config = dict(
    n_layer=15,
    d_model=192,
    n_head=2,
    n_kv_head=2,
    head_dim=96,
    d_mlp=384,
    vocab_size=2048,
    activation='swiglu',
    norm='rmsnorm',
    norm_place='pre',
    norm_eps=1e-06,
    positions='rope',
    rope_base=5880.0,
    rope_fraction=1.0,
    qk_norm=True,
    attn_scale=0.102,
    bias='none',
    tie_embeddings=False,
    parallel_block=False,
    init='normal',
    init_std_qkv=0.0225,
    init_std_o=0.0041,
    init_std_up=0.0225,
    init_std_down=0.0041,
    optimizer='muon',
    lr=0.0133,
    lr_mult_qkv=0.7,
    lr_mult_o=1.5,
    beta1=0.9,
    lr_head=0.00449,
    grad_clip=1.0,
    warmup_steps=0,
    schedule='cos',
    final_lr_fraction=0.03,
    batch_tokens=[16384, 32768, 49152],
    seq_len=256,
    doc_mask=True,
    train_tokens=390100000,
    steps=12208,
    dataset='wikipedia_en',
)
Each number is 50 + 12 x the weight over its row's rms, rounded and kept within 0 to 99. Layers, rows and columns count from 0. The size before them is the row's rms in percent of the matrix's.

# layer 7 attention output (transposed), 192x192, rms 0.296, rows 59-95, columns 96-191
099:34 62 47 54 49 29 73 49 47 51 53 81 65 42 42 16 44 31 42 44 44 46 38 34 54 50 35 45 45 54 51 64 49 59 44 46 32 56 49 49 38 41 33 52 39 45 52 58 73 43 42 64 41 40 60 71 41 64 60 66 50 46 41 39 60 42 68 49 55 60 52 43 35 55 67 40 29 42 64 56 46 59 36 46 76 60 48 39 48 47 35 43 39 42 36 62
100:42 55 42 42 52 66 52 37 52 45 28 57 46 71 62 73 69 44 45 42 64 44 42 55 55 32 45 55 76 38 47 66 50 47 46 57 42 45 39 48 47 39 55 48 50 35 63 69 26 50 29 43 54 66 39 41 35 49 63 40 39 51 44 69 43 58 62 46 51 64 47 67 50 48 35 47 48 60 41 57 25 63 51 70 54 44 56 69 44 30 47 12 58 48 41 46
102:25 59 47 51 45 49 44 55 48 45 62 45 41 58 72 54 50 78 64 75 41 36 44 66 56 51 44 46 48 48 56 53 39 46 71 41 42 36 57 54 64 60 29 48 36 57 54 53 62 48 69 52 54 50 48 43 47 52 42 38 42 41 53 38 67 53 37 44 54 76 28 40 49 80 34 33 32 52 52 44 66 52 63 54 64 67 40 45 66 32 56 55 39 42 54 40
098:36 37 53 69 41 42 22 40 63 33 46 27 48 55 45 70 67 39 57 46 46 35 40 58 42 55 45 33 43 47 50 36 62 54 50 46 46 63 51 40 46 44 59 35 66 58 42 52 58 53 46 47 53 44 58 30 46 51 57 39 32 79 56 44 35 33 68 60 53 37 49 25 67 35 54 32 54 44 38 72 45 41 43 58 46 53 72 38 51 50 53 52 62 46 45 56
099:65 37 49 42 66 57 68 69 48 48 36 22 43 60 59 39 35 51 40 45 56 56 45 46 36 60 71 40 63 34 47 57 54 57 61 55 50 49 41 63 51 37 49 49 56 67 46 58 47 48 44 62 46 44 58 46 30 62 70 43 59 62 25 58 48 44 62 40 55 43 77 51 57 57 45 46 28 40 60 44 54 38 35 47 51 87 56 49 65 63 52 52 47 40 63 45
110:45 38 63 65 45 54 61 60 56 62 52 66 77 64 41 57 47 44 58 47 72 61 58 63 62 62 62 45 58 38 76 24 52 38 66 19 38 42 41 56 41 48 43 64 46 50 60 70 56 48 68 59 32 62 48 47 56 51 66 40 37 53 47 41 41 54 40 67 42 77 56 51 50 42 51 42 49 40 70 39 55 54 51 59 22 79 47 63 44 34 51 38 44 36 44 34
104:36 55 47 65 54 69 59 66 19 62 54 67 49 54 49 52 40 40 54 36 62 58 55 46 38 51 70 55 67 62 40 59 35 43 63 43 59 53 43 56 47 53 66 52 51 35 43 50 54 34 45 50 48 66 63 61 11 42 53 51 39 39 28 43 54 52 75 43 30 50 34 61 51 43 34 69 53 73 61 54 49 28 54 62 48 65 62 49 69 62 21 53 54 35 45 49
092:50 56 32 51 69 42 38 46 58 52 52 73 50 39 48 54 33 36 39 50 40 56 54 34 54 54 62 53 38 49 34 68 39 49 55 36 43 64 30 38 39 73 67 14 71 45 64 39 47 35 65 55 54 27 37 53 42 45 38 77 43 42 42 62 56 67 47 19 61 42 50 40 48 44 47 64 46 63 47 56 36 40 37 45 54 58 66 51 65 52 36 67 64 60 47 67
091:45 45 71 40 48 46 49 34 40 49 67 53 60 41 38 57 53 39 34 43 75 75 45 42 58 56 27 55 75 53 39 67 53 56 64 60 68 73 35 46 53 54 49 39 39 46 56 48 58 55 53 40 44 30 57 46 30 50 66 44 33 48 45 66 56 62 48 50 38 52 56 43 56 55 50 49 70 62 59 48 35 43 42 48 47 43 39 62 67 42 44 58 68 38 69 54
109:41 38 45 35 47 41 47 52 43 32 41 41 50 50 28 54 49 51 45 39 35 56 44 68 60 63 81 51 27 71 44 55 52 44 56 47 53 54 22 45 50 68 45 65 42 62 43 44 23 60 61 43 34 56 68 58 35 42 75 53 41 40 38 62 70 49 62 68 50 52 53 46 63 33 53 41 39 43 43 49 48 66 33 66 49 32 56 81 45 51 50 66 45 57 54 60
103:62 68 40 62 58 60 54 60 60 55 72 57 45 33 57 43 46 49 60 48 39 53 57 57 56 49 78 67 38 43 37 71 63 52 45 36 36 34 53 55 56 63 58 49 68 57 40 70 58 58 60 46 56 45 40 30 50 40 33 50 32 38 33 60 65 42 43 63 63 56 55 29 53 23 55 57 67 36 30 52 61 36 47 47 78 33 46 43 60 49 55 53 58 58 70 39
099:56 60 37 57 56 51 39 65 65 44 38 71 59 38 49 50 51 49 56 49 39 40 43 48 46 42 61 44 45 47 43 56 49 60 56 20 44 50 71 46 44 57 64 59 58 54 53 59 34 54 63 43 22 58 72 60 82 53 77 50 42 72 65 48 54 50 45 53 49 46 43 42 63 58 15 65 38 63 50 56 36 66 57 53 55 51 63 54 44 55 30 18 61 68 26 60
109:48 47 47 58 46 34 73 53 45 55 34 53 44 37 41 73 50 45 55 54 15 43 18 55 39 43 66 61 54 59 48 35 43 59 40 48 34 49 56 69 78 34 55 52 57 53 51 36 58 51 45 44 57 50 58 37 34 50 45 30 65 61 34 39 50 24 52 65 35 67 51 28 75 51 44 63 50 50 38 51 38 36 49 63 60 28 54 57 54 69 61 60 63 41 60 52
106:47 54 48 60 52 45 51 37 45 54 39 40 42 77 54 32 36 48 68 58 41 43 54 74 31 36 50 40 52 39 62 32 21 59 49 45 39 60 48 47 61 46 42 48 38 60 46 46 43 48 44 57 71 54 43 58 35 50 38 33 37 59 56 38 65 70 68 51 47 32 25 66 54 48 38 52 59 44 53 53 40 64 44 33 48 60 61 51 44 44 42 86 58 64 69 63
107:58 36 55 51 42 71 35 59 36 48 34 47 66 67 51 55 53 47 57 40 86 36 57 52 48 73 42 62 39 28 42 38 51 53 42 51 49 45 57 43 61 90 48 50 52 62 63 44 46 50 64 45 73 52 40 69 65 22 57 68 50 61 55 60 66 59 45 52 60 72 38 37 53 52 55 60 42 77 42 60 39 50 42 49 50 56 76 47 42 38 48 39 39 45 67 57
104:55 34 41 56 30 80 55 51 57 50 42 39 63 57 51 36 47 54 56 47 27 52 50 45 62 57 62 77 50 51 42 66 62 47 54 45 50 39 41 31 43 29 40 34 51 62 44 66 51 58 48 43 41 45 50 49 52 53 55 56 25 58 52 63 55 58 44 47 38 40 39 71 32 42 47 47 37 37 35 44 66 65 36 37 60 66 37 72 66 49 30 74 56 42 59 52
102:48 53 61 69 55 66 50 49 59 61 52 59 34 50 68 60 63 59 54 66 48 20 47 54 73 49 38 54 65 44 50 34 48 51 60 45 69 44 65 46 57 52 47 49 36 43 51 48 59 80 60 45 73 72 43 30 54 45 18 30 44 60 36 45 64 49 40 51 28 65 45 48 47 61 54 49 58 61 49 57 34 48 67 52 62 26 40 39 43 47 52 31 29 41 36 64
105:56 45 29 56 52 58 58 46 51 72 37 57 48 42 54 72 58 31 52 58 49 50 44 38 57 45 50 62 48 48 34 58 40 54 55 52 64 60 64 41 31 39 40 48 37 41 27 51 37 73 36 61 30 34 46 56 59 51 58 51 39 53 62 76 67 41 56 42 39 41 42 53 50 60 57 78 51 58 53 29 35 68 53 73 38 67 49 56 32 58 53 28 38 63 39 54
100:74 62 29 57 56 44 54 18 57 68 63 37 61 42 51 48 59 44 55 48 59 60 36 47 58 43 45 54 44 43 49 30 47 34 61 50 55 59 55 38 53 52 61 46 41 31 53 57 69 62 65 38 39 42 38 64 48 55 51 51 43 34 34 59 70 66 55 58 54 54 59 35 48 36 43 39 73 42 35 64 20 54 23 51 50 22 37 35 44 48 26 58 42 40 65 81
095:60 43 63 42 52 50 52 43 50 36 62 58 57 44 49 80 46 60 33 64 39 35 29 50 36 27 44 67 32 34 58 54 51 50 40 62 48 52 37 53 51 51 69 55 41 55 46 52 44 56 53 48 27 59 51 57 41 38 64 69 40 55 45 63 63 45 31 50 39 48 42 39 36 58 33 45 49 50 44 34 44 43 54 45 51 30 58 59 40 67 46 29 47 40 54 57
099:40 48 42 27 63 38 51 28 44 65 37 50 46 31 31 52 51 38 53 59 53 65 46 60 58 65 50 41 69 61 51 67 65 57 51 64 54 56 64 46 37 53 51 31 30 44 43 39 40 37 47 44 22 60 48 45 51 44 53 50 52 50 62 58 49 51 74 71 51 56 49 51 67 53 57 66 27 69 48 55 65 56 53 30 48 75 33 39 59 74 63 43 41 60 66 47
099:55 49 55 61 27 40 63 45 49 44 38 50 33 41 44 35 39 49 49 70 43 35 63 39 45 53 61 30 48 44 56 40 38 73 43 55 39 46 40 40 80 66 49 46 38 66 57 37 50 70 74 54 69 53 30 62 45 37 47 27 38 63 57 40 57 67 55 37 44 54 59 64 51 37 25 52 51 47 50 64 46 45 44 34 48 49 57 59 45 43 20 59 45 35 29 39
102:52 47 44 52 53 52 43 34 56 61 67 31 50 51 53 43 48 62 42 70 35 47 31 67 55 50 55 41 45 46 37 45 56 64 33 44 44 47 48 54 34 48 70 37 60 35 34 41 40 52 58 56 63 45 56 41 43 39 51 37 72 40 48 47 42 34 66 82 48 43 58 29 69 25 42 49 58 66 56 42 28 51 52 34 59 54 40 53 61 55 50 65 58 44 61 48
095:44 50 55 41 58 55 39 38 65 48 51 65 49 55 64 50 34 50 50 58 46 59 32 67 35 56 69 65 59 28 51 43 32 55 45 58 50 52 56 51 60 65 44 56 38 64 42 71 39 66 68 51 56 67 47 64 38 47 42 60 52 64 48 42 55 63 71 48 44 36 39 48 46 36 43 37 59 66 43 43 65 25 40 48 42 55 48 28 53 19 32 55 35 51 41 48
098:49 65 55 45 33 52 39 58 59 59 42 49 58 47 47 30 57 29 30 57 46 37 16 35 48 75 53 35 44 42 48 70 35 68 61 68 62 58 53 57 44 58 48 55 49 54 42 48 49 53 50 56 47 37 53 31 57 37 41 57 45 47 25 66 36 56 50 35 27 71 46 48 55 31 49 31 52 39 56 51 48 40 60 35 61 30 46 47 73 52 47 16 58 43 67 52
093:55 62 37 38 43 59 68 50 23 63 65 56 59 54 41 57 59 62 45 40 31 56 49 53 34 54 36 66 59 45 27 51 41 43 43 66 67 44 32 36 59 51 45 57 51 39 56 37 52 33 43 54 30 52 58 35 47 41 51 26 57 31 67 60 34 33 44 50 39 53 78 53 60 59 53 77 65 45 36 37 55 43 44 67 33 60 41 79 64 51 55 38 43 68 54 45
089:52 61 54 51 55 61 61 52 38 55 54 38 58 72 50 52 65 48 63 40 48 53 54 36 39 66 73 41 49 46 52 56 46 66 45 43 59 50 48 63 34 80 36 55 44 48 54 56 54 42 46 35 39 62 54 62 52 67 64 46 34 54 25 50 64 49 61 37 71 28 50 53 44 55 56 59 58 51 56 57 38 55 50 47 39 53 62 73 60 53 68 44 56 70 55 55
100:50 45 30 50 37 31 40 49 31 59 54 62 57 63 50 37 67 43 58 51 59 59 49 53 41 46 55 62 45 48 54 61 49 70 33 73 37 51 55 55 41 49 55 47 47 35 57 61 50 59 32 35 75 42 44 26 49 36 62 66 44 48 15 64 45 46 52 51 34 34 69 28 59 56 46 54 51 42 45 27 32 61 53 43 76 67 55 40 37 49 63 68 52 45 39 60
098:55 37 69 63 42 41 68 60 58 41 47 39 32 33 61 45 56 47 28 46 39 59 32 59 25 52 76 38 63 53 63 57 60 46 64 39 54 56 37 53 46 65 47 55 23 58 47 61 57 60 66 62 53 48 50 66 49 40 69 60 68 40 70 57 62 40 36 60 49 48 47 39 48 60 55 43 51 67 57 49 58 54 40 44 71 57 70 39 53 72 60 99 67 59 32 47
103:33 58 46 39 64 52 34 47 44 31 57 38 45 32 35 58 51 56 47 49 37 48 51 34 53 46 48 49 69 54 49 72 40 40 39 55 47 38 35 59 47 50 29 70 51 49 47 40 33 29 45 54 62 35 56 49 82 42 84 65 28 46 50 42 64 53 51 47 74 49 49 42 43 65 60 44 61 44 59 31 59 43 52 45 57 49 59 50 45 56 46 34 78 58 46 48
106:41 66 42 44 50 48 63 42 40 48 40 44 79 52 39 53 37 46 49 33 48 51 56 36 51 30 47 44 73 54 39 61 59 42 36 57 63 56 62 59 39 47 41 57 38 36 28 37 53 75 36 35 70 50 51 33 41 42 22 52 24 46 50 44 42 62 41 64 33 53 51 63 56 24 79 52 42 55 50 40 52 35 68 70 64 42 66 65 61 35 56 69 46 49 56 37
103:42 60 48 44 37 56 59 56 47 46 41 60 40 44 48 33 47 53 36 37 50 59 51 35 41 67 29 17 55 69 41 42 39 40 42 62 41 63 41 44 48 45 71 56 63 59 34 68 59 47 60 46 43 45 37 60 75 47 55 63 27 42 55 47 70 57 40 49 59 39 49 51 48 47 56 50 44 55 67 27 41 40 48 39 37 50 29 58 65 23 49 43 66 46 34 52
100:67 20 31 51 38 28 45 30 36 52 41 41 54 53 49 44 34 56 57 44 63 56 49 58 63 69 33 65 55 42 56 40 63 49 24 34 57 47 63 54 46 72 68 51 45 75 66 54 63 48 59 42 83 44 52 47 45 54 47 88 42 49 60 48 63 62 51 53 62 58 48 42 53 35 65 49 60 66 74 31 61 49 60 37 58 31 64 44 45 63 44 35 62 45 45 46
106:41 44 43 54 46 44 30 47 48 48 55 68 52 41 50 55 42 24 31 52 56 57 43 55 47 46 47 65 44 39 32 59 55 59 41 38 70 62 43 43 37 30 43 51 57 15 53 58 37 36 71 46 46 54 55 37 44 33 59 77 43 43 41 63 67 18 33 49 48 27 31 40 72 48 49 36 54 28 43 59 46 66 30 58 45 62 48 59 50 62 39 45 71 33 46 45
110:69 44 62 16 39 37 54 45 47 27 49 81 49 39 47 60 31 54 44 54 56 56 37 47 51 48 26 67 64 46 48 73 61 47 19 63 92 58 40 39 51 55 62 63 56 49 53 33 51 79 46 52 51 53 52 43 48 59 25 45 53 50 47 50 26 46 46 57 50 60 56 40 59 57 37 51 47 28 53 53 51 35 55 37 29 51 33 71 64 46 51 62 52 79 46 47
098:63 56 33 43 58 44 52 38 49 70 56 47 37 82 49 36 49 39 41 53 48 37 32 52 31 60 56 45 33 51 52 44 59 40 45 24 43 69 40 48 52 43 66 69 70 53 40 41 54 59 53 52 38 42 55 44 57 18 65 50 67 45 39 53 30 44 68 38 50 68 53 35 55 53 78 70 48 72 50 55 40 48 39 47 63 53 65 25 35 52 42 81 56 38 36 50
100:44 46 49 28 30 57 54 61 71 42 45 52 39 55 61 70 64 52 41 37 36 51 23 23 64 60 74 51 54 60 48 47 60 40 31 54 65 35 66 48 60 65 53 81 57 44 46 56 50 34 62 54 17 51 48 49 47 51 41 40 41 68 59 55 49 30 33 55 35 26 54 58 26 46 53 52 36 64 38 51 58 65 50 61 50 56 62 61 50 57 47 66 70 52 43 49
# layer 7 attention value, 192x192, rms 0.115, rows 60-95, columns 96-191
097:52 36 46 63 59 64 43 63 88 44 34 48 51 65 56 51 51 67 66 45 39 38 58 54 58 35 42 46 27 25 53 74 42 30 56 25 53 32 53 31 49 58 52 42 41 45 54 34 64 56 49 62 49 43 32 66 59 53 54 44 69 37 79 34 39 32 66 38 63 37 45 49 44 42 77 56 53 41 52 46 49 29 46 43 39 69 59 52 63 70 50 58 48 50 71 50
099:46 61 65 42 37 46 78 51 40 59 60 62 33 49 38 68 35 42 53 56 51 34 44 75 48 41 45 59 33 40 45 64 57 71 32 46 57 29 63 29 47 20 48 56 58 55 67 60 34 43 70 41 52 43 56 55 53 46 66 43 52 30 75 53 56 56 52 47 36 53 51 37 57 28 51 55 45 22 59 56 62 37 39 59 56 48 14 59 72 68 52 33 50 33 66 49
095:60 49 61 74 45 54 36 51 29 53 53 46 40 44 36 51 49 75 46 37 56 43 43 60 60 37 40 58 62 13 51 49 52 61 60 46 02 31 37 62 37 44 53 36 46 43 70 44 71 57 40 57 45 38 63 42 54 31 47 65 56 62 43 55 56 52 40 62 55 48 45 47 26 52 41 68 68 40 51 43 60 48 30 53 55 57 40 45 61 46 49 42 48 35 55 51
097:59 22 55 52 52 56 52 45 55 43 49 53 56 60 57 71 41 60 27 76 49 55 44 25 32 69 75 55 64 65 50 53 62 59 57 48 48 49 39 52 61 45 59 50 60 47 60 15 53 40 61 54 51 50 54 56 48 36 45 45 56 36 35 67 42 45 32 41 31 49 45 51 61 61 47 58 65 65 48 34 65 63 47 50 43 74 29 66 25 51 28 54 62 59 54 65
101:55 44 58 51 40 39 34 50 39 48 57 43 57 30 45 51 41 36 75 57 52 45 50 63 46 40 40 41 42 78 42 53 41 38 25 59 57 72 31 45 47 54 47 55 63 70 61 60 38 55 56 52 66 53 41 69 61 61 55 47 54 40 40 47 40 43 74 29 33 46 40 55 42 42 49 36 53 53 31 27 72 61 61 39 33 51 54 48 49 48 27 58 67 30 47 41
102:57 22 56 38 48 37 56 44 40 57 21 46 58 58 49 58 40 67 47 51 60 45 44 52 38 79 51 51 32 65 65 70 41 28 60 56 54 55 50 41 56 46 41 49 58 56 58 49 71 40 55 60 61 41 31 41 59 69 39 27 43 52 50 34 60 67 39 70 77 39 56 59 44 50 57 20 41 63 37 33 60 56 51 38 71 72 48 53 33 50 69 67 52 46 49 59
092:33 36 47 26 55 72 57 42 39 36 35 61 59 64 57 49 40 50 58 52 49 49 49 51 47 61 49 51 45 53 67 59 78 41 62 51 39 62 46 45 65 57 57 51 46 66 58 63 58 45 27 36 34 57 69 40 43 42 44 49 57 67 68 41 53 50 59 55 59 54 55 66 32 27 59 50 48 61 44 34 46 60 51 65 59 53 35 57 90 64 52 42 43 63 54 55
088:60 58 47 56 48 59 55 62 35 41 40 79 40 54 56 43 50 76 69 42 28 41 62 52 35 50 62 35 41 45 50 31 53 46 49 65 61 42 47 53 61 52 62 56 59 41 48 33 65 56 28 48 54 47 34 28 29 42 45 69 69 53 13 37 61 39 52 61 39 24 32 65 50 37 19 33 49 57 62 43 46 45 41 57 47 29 59 57 49 72 62 47 43 54 58 60
102:58 52 55 45 60 60 47 37 65 50 40 48 75 35 65 57 51 45 53 55 47 50 42 51 40 45 77 72 44 39 45 43 48 44 47 66 42 34 45 58 72 58 34 34 35 52 55 52 52 49 55 43 58 36 42 64 33 58 50 46 85 49 40 63 32 42 37 42 46 64 53 54 76 48 47 34 52 29 56 37 47 60 54 28 65 48 57 38 61 47 35 24 64 53 47 50
103:39 51 50 41 59 33 49 75 48 63 80 40 53 31 46 64 39 57 52 29 61 59 41 47 44 45 47 33 45 34 56 74 59 51 53 59 33 58 56 54 49 59 58 48 61 76 59 46 50 51 38 20 23 37 51 60 56 52 65 51 50 50 54 41 51 49 70 68 67 62 48 41 67 64 60 45 39 46 47 45 52 56 33 69 56 31 48 47 64 61 35 48 58 56 53 53
094:42 55 32 44 38 39 38 47 51 50 41 51 60 51 72 62 58 58 73 47 49 50 52 46 57 41 52 72 49 42 64 47 67 46 56 46 37 48 45 71 45 50 49 69 74 68 79 37 42 64 67 40 24 65 34 73 69 36 58 53 47 41 58 41 34 51 40 57 58 43 52 53 32 37 40 38 59 45 51 52 53 37 56 41 53 41 53 42 66 51 55 51 37 64 58 27
104:51 38 49 44 43 48 37 41 57 46 51 52 55 60 39 50 44 60 44 58 38 52 60 45 40 64 83 46 42 25 37 41 64 42 55 55 41 39 40 37 52 32 60 36 36 59 47 63 40 33 27 63 29 25 45 53 32 51 49 50 44 66 49 41 38 63 59 67 53 46 41 46 39 55 74 48 55 51 49 47 53 44 44 47 62 40 47 56 43 24 51 42 39 48 55 36
099:61 63 36 49 51 36 47 30 23 49 61 49 59 40 52 40 66 62 26 50 80 46 34 55 67 59 54 62 70 58 46 38 51 53 58 53 66 58 37 27 54 40 66 47 29 69 70 47 51 51 37 45 40 45 52 47 61 61 56 56 50 66 48 60 37 47 42 54 61 49 80 69 59 68 59 39 48 65 69 33 41 46 45 61 58 71 31 38 42 50 67 61 56 44 50 54
109:49 61 36 54 47 51 47 45 70 41 48 55 50 52 28 57 46 43 64 47 45 59 46 48 50 47 40 84 70 35 39 66 33 42 49 55 58 69 37 74 35 33 60 58 55 74 67 57 42 30 43 50 52 56 58 44 87 42 41 49 42 52 37 46 40 27 47 78 41 73 47 72 46 40 44 55 55 65 59 22 54 60 34 58 33 49 62 48 53 41 45 56 55 49 73 51
102:52 51 54 57 38 49 49 54 28 60 51 81 43 71 44 47 46 57 39 50 64 53 58 48 35 40 45 50 51 57 34 36 62 76 63 49 48 58 69 50 65 91 50 59 36 37 69 61 53 48 73 51 66 42 61 72 56 52 60 35 46 32 33 51 48 32 43 62 68 44 63 44 44 34 60 42 56 52 45 49 37 56 43 38 47 52 53 38 51 63 51 55 54 37 25 66
101:42 65 53 42 21 47 59 69 50 48 55 47 56 46 37 39 70 49 40 58 38 55 38 55 37 57 44 53 49 26 49 54 41 60 51 50 53 46 35 39 41 52 56 72 44 34 62 53 37 58 09 54 36 43 32 46 65 46 48 38 62 36 62 46 34 44 63 58 31 55 53 35 62 82 61 58 57 40 65 53 39 29 48 42 52 65 53 39 52 66 66 43 40 54 65 53
099:65 46 49 37 52 49 64 32 46 41 63 47 44 51 63 33 27 72 54 61 36 57 44 60 69 51 36 57 55 47 55 43 36 35 49 36 42 22 56 54 54 46 59 53 42 46 50 35 38 41 52 49 52 47 60 47 58 48 60 57 39 38 49 46 42 35 67 53 30 51 61 64 37 45 49 46 74 49 36 59 38 40 35 36 51 48 53 46 58 73 59 41 51 49 36 43
102:25 62 30 54 47 26 57 49 61 64 67 61 43 57 51 43 54 38 42 42 59 68 49 46 35 62 40 49 57 65 32 47 37 61 39 71 52 47 59 60 57 44 62 29 64 35 43 74 44 47 29 40 52 47 27 41 70 30 80 60 64 43 71 58 43 41 54 70 61 52 48 68 61 66 43 32 34 63 75 46 39 30 47 53 63 38 59 43 54 68 55 48 57 45 56 63
094:41 65 45 60 29 72 39 70 52 42 52 44 48 78 62 63 49 43 42 65 48 45 44 48 39 47 32 55 48 51 44 36 73 34 40 45 35 43 14 46 49 55 40 52 53 56 33 38 41 50 40 56 41 52 53 55 37 55 36 58 61 71 39 55 52 18 63 52 46 56 36 42 48 62 52 29 45 21 55 37 55 44 44 32 44 23 43 68 39 53 48 53 36 43 48 60
096:56 54 60 56 63 38 49 53 45 46 59 64 53 39 69 56 72 42 48 47 29 47 49 68 46 63 49 43 49 47 44 58 25 59 60 52 32 43 46 51 41 42 68 47 62 37 16 68 55 50 37 49 60 49 30 37 36 59 57 50 49 49 59 75 55 62 73 65 50 21 47 70 47 48 49 46 46 22 54 65 40 43 59 41 57 44 55 67 52 49 47 41 60 61 42 66
096:41 72 59 32 35 36 50 46 48 64 42 62 59 51 46 53 46 42 36 67 66 53 49 62 59 44 44 50 58 65 42 42 33 42 48 59 67 40 37 33 40 33 49 59 09 65 49 79 62 66 78 46 52 56 53 42 58 51 62 68 63 56 58 25 23 50 69 58 69 67 44 45 70 60 44 41 51 50 41 53 32 55 43 49 53 81 63 37 44 49 70 59 50 52 58 55
095:49 19 50 50 47 64 34 52 37 58 73 41 37 41 55 39 53 38 49 34 42 57 54 40 73 46 71 22 60 36 31 40 61 62 37 55 50 64 39 64 50 44 52 51 47 54 49 48 54 55 56 43 43 43 54 62 52 50 46 41 44 53 50 57 44 61 45 51 53 28 45 87 24 68 69 55 37 54 62 70 49 56 78 58 36 36 54 39 68 69 53 47 59 56 60 61
094:47 31 58 65 54 42 26 41 60 32 52 50 70 44 68 67 47 29 55 56 48 62 67 55 42 34 43 64 55 52 21 62 53 46 64 68 47 63 46 54 47 40 53 55 60 42 56 27 66 44 51 38 50 55 40 37 48 41 68 37 52 54 67 21 26 20 54 29 49 66 56 61 44 67 48 43 48 40 63 24 31 51 60 49 59 52 55 56 53 59 47 53 29 53 61 48
098:70 50 72 64 58 50 51 36 44 48 67 69 40 64 63 57 55 34 43 40 31 55 69 34 56 53 56 61 57 58 54 31 58 62 44 34 60 55 58 56 86 49 53 51 22 49 48 30 51 27 59 45 64 31 55 53 39 36 56 46 63 54 48 42 61 53 59 59 35 32 44 54 43 67 51 62 58 70 52 36 65 57 44 55 60 47 67 37 32 44 74 44 45 69 57 54
093:53 53 52 42 56 53 33 41 52 55 41 31 52 64 45 42 48 32 50 40 46 50 59 66 67 78 59 29 36 72 50 64 49 40 49 39 55 33 62 34 57 57 72 75 60 56 41 66 44 30 60 50 30 64 53 35 41 50 35 44 78 42 35 40 66 58 44 52 44 60 44 37 52 52 62 58 36 47 52 44 70 51 39 52 36 59 57 61 46 51 54 37 47 46 25 23
088:63 59 43 45 34 37 61 46 31 41 32 58 58 52 45 42 60 51 52 50 44 27 44 54 47 44 48 39 49 48 46 82 63 63 33 47 52 55 59 74 34 52 51 68 68 49 51 56 54 37 54 44 77 47 45 33 71 58 59 38 74 39 65 50 53 53 48 28 27 72 74 43 58 43 58 60 46 52 39 38 61 43 43 57 34 52 47 54 43 51 56 43 54 15 36 49
100:34 49 47 55 61 76 42 42 39 55 42 30 48 72 46 39 29 70 61 62 40 47 44 31 63 49 60 58 35 42 34 61 56 48 59 54 52 49 54 38 33 67 69 64 59 53 51 47 63 49 41 46 48 63 54 39 57 48 53 62 55 55 60 58 51 64 85 64 61 63 54 34 56 75 65 67 50 48 47 63 41 56 50 44 62 49 36 48 47 41 52 61 40 34 45 50
095:27 48 45 40 46 60 62 31 35 47 29 28 60 52 49 56 30 81 33 41 58 38 68 59 45 34 58 64 62 57 46 54 79 55 71 51 32 70 26 54 73 46 64 50 65 48 62 36 41 26 42 21 61 53 38 34 63 44 56 49 34 38 39 45 44 64 53 48 39 62 46 65 36 44 53 31 44 41 30 43 58 47 57 41 57 60 65 62 47 58 30 62 58 70 36 44
094:64 54 69 43 57 41 75 55 55 40 44 51 38 29 60 42 50 51 52 67 59 59 67 49 65 27 74 63 41 42 72 60 66 59 37 37 42 31 63 57 58 50 33 48 50 47 53 25 69 41 66 47 48 64 55 37 37 55 37 55 55 47 38 52 52 65 49 63 35 61 49 50 45 58 53 42 59 54 50 57 55 51 49 38 47 24 45 56 50 56 44 39 46 41 61 52
102:70 61 41 61 40 47 49 55 56 42 37 39 46 59 57 51 63 50 43 44 39 52 49 58 55 50 55 31 40 38 75 48 25 79 60 44 47 52 60 63 61 78 32 85 18 53 33 44 51 48 40 49 52 37 48 59 58 50 57 40 52 50 26 52 45 47 48 71 47 30 57 60 48 46 49 83 45 77 32 60 33 77 46 48 53 52 34 70 53 59 62 53 46 26 73 33
102:42 57 49 58 41 47 70 54 22 29 41 66 62 54 52 50 42 22 68 46 51 53 60 53 62 53 49 49 53 54 55 49 55 40 59 37 65 12 43 66 89 66 38 52 53 73 50 22 50 36 48 44 58 56 66 37 57 37 45 52 38 55 47 47 49 46 58 38 72 59 57 38 43 57 46 52 56 49 52 36 50 46 42 67 48 52 61 65 66 50 46 45 49 27 30 49
098:32 47 40 54 67 52 55 53 58 32 49 50 55 53 43 48 51 42 41 69 44 69 48 52 29 54 50 76 57 52 33 46 39 54 54 42 58 45 48 58 41 49 31 38 56 44 52 48 55 37 29 53 49 56 27 34 54 44 66 61 65 64 36 30 51 43 49 45 67 35 74 40 52 42 38 56 38 61 54 46 36 82 42 41 59 02 37 39 55 29 43 54 50 53 59 44
103:54 46 46 49 48 68 37 67 35 48 58 50 48 48 56 52 34 65 44 43 46 34 44 50 53 70 67 49 54 56 58 52 46 54 38 50 23 75 72 44 56 54 48 58 60 41 77 52 41 44 29 44 31 50 40 62 26 52 36 58 54 48 25 46 69 48 51 36 76 57 42 72 38 54 55 48 53 53 26 70 54 44 54 62 56 45 51 52 82 42 50 62 65 48 35 70
103:62 56 49 62 68 52 34 66 59 35 40 51 76 60 48 26 56 39 47 39 45 40 61 43 74 45 54 27 34 52 68 63 49 35 56 46 49 40 35 53 58 49 42 59 55 19 52 48 49 36 44 47 56 53 47 42 42 47 54 60 42 49 42 29 33 41 64 50 64 38 35 58 34 44 52 69 59 43 48 56 66 46 31 59 66 35 25 57 53 59 38 49 42 69 46 48
095:43 56 39 62 60 58 56 57 54 51 39 52 56 65 63 70 64 63 56 70 52 42 48 49 63 47 68 58 43 44 62 43 42 63 52 50 37 63 47 35 51 42 71 39 54 41 42 52 58 63 52 49 29 46 60 58 53 54 55 55 49 66 44 71 60 65 47 79 31 73 40 54 33 56 53 51 45 26 42 66 54 60 67 68 59 41 62 34 41 48 52 58 42 77 61 47
096:79 56 61 33 39 56 51 25 78 56 59 46 72 66 75 70 47 45 60 32 69 65 49 59 56 42 55 45 67 57 57 38 51 66 48 63 35 35 51 53 66 45 36 56 59 39 60 55 36 45 46 67 63 41 56 50 52 45 54 36 55 45 46 59 64 48 73 34 48 40 62 25 44 58 62 57 49 47 56 63 52 44 26 46 37 39 63 46 54 64 61 47 28 50 43 48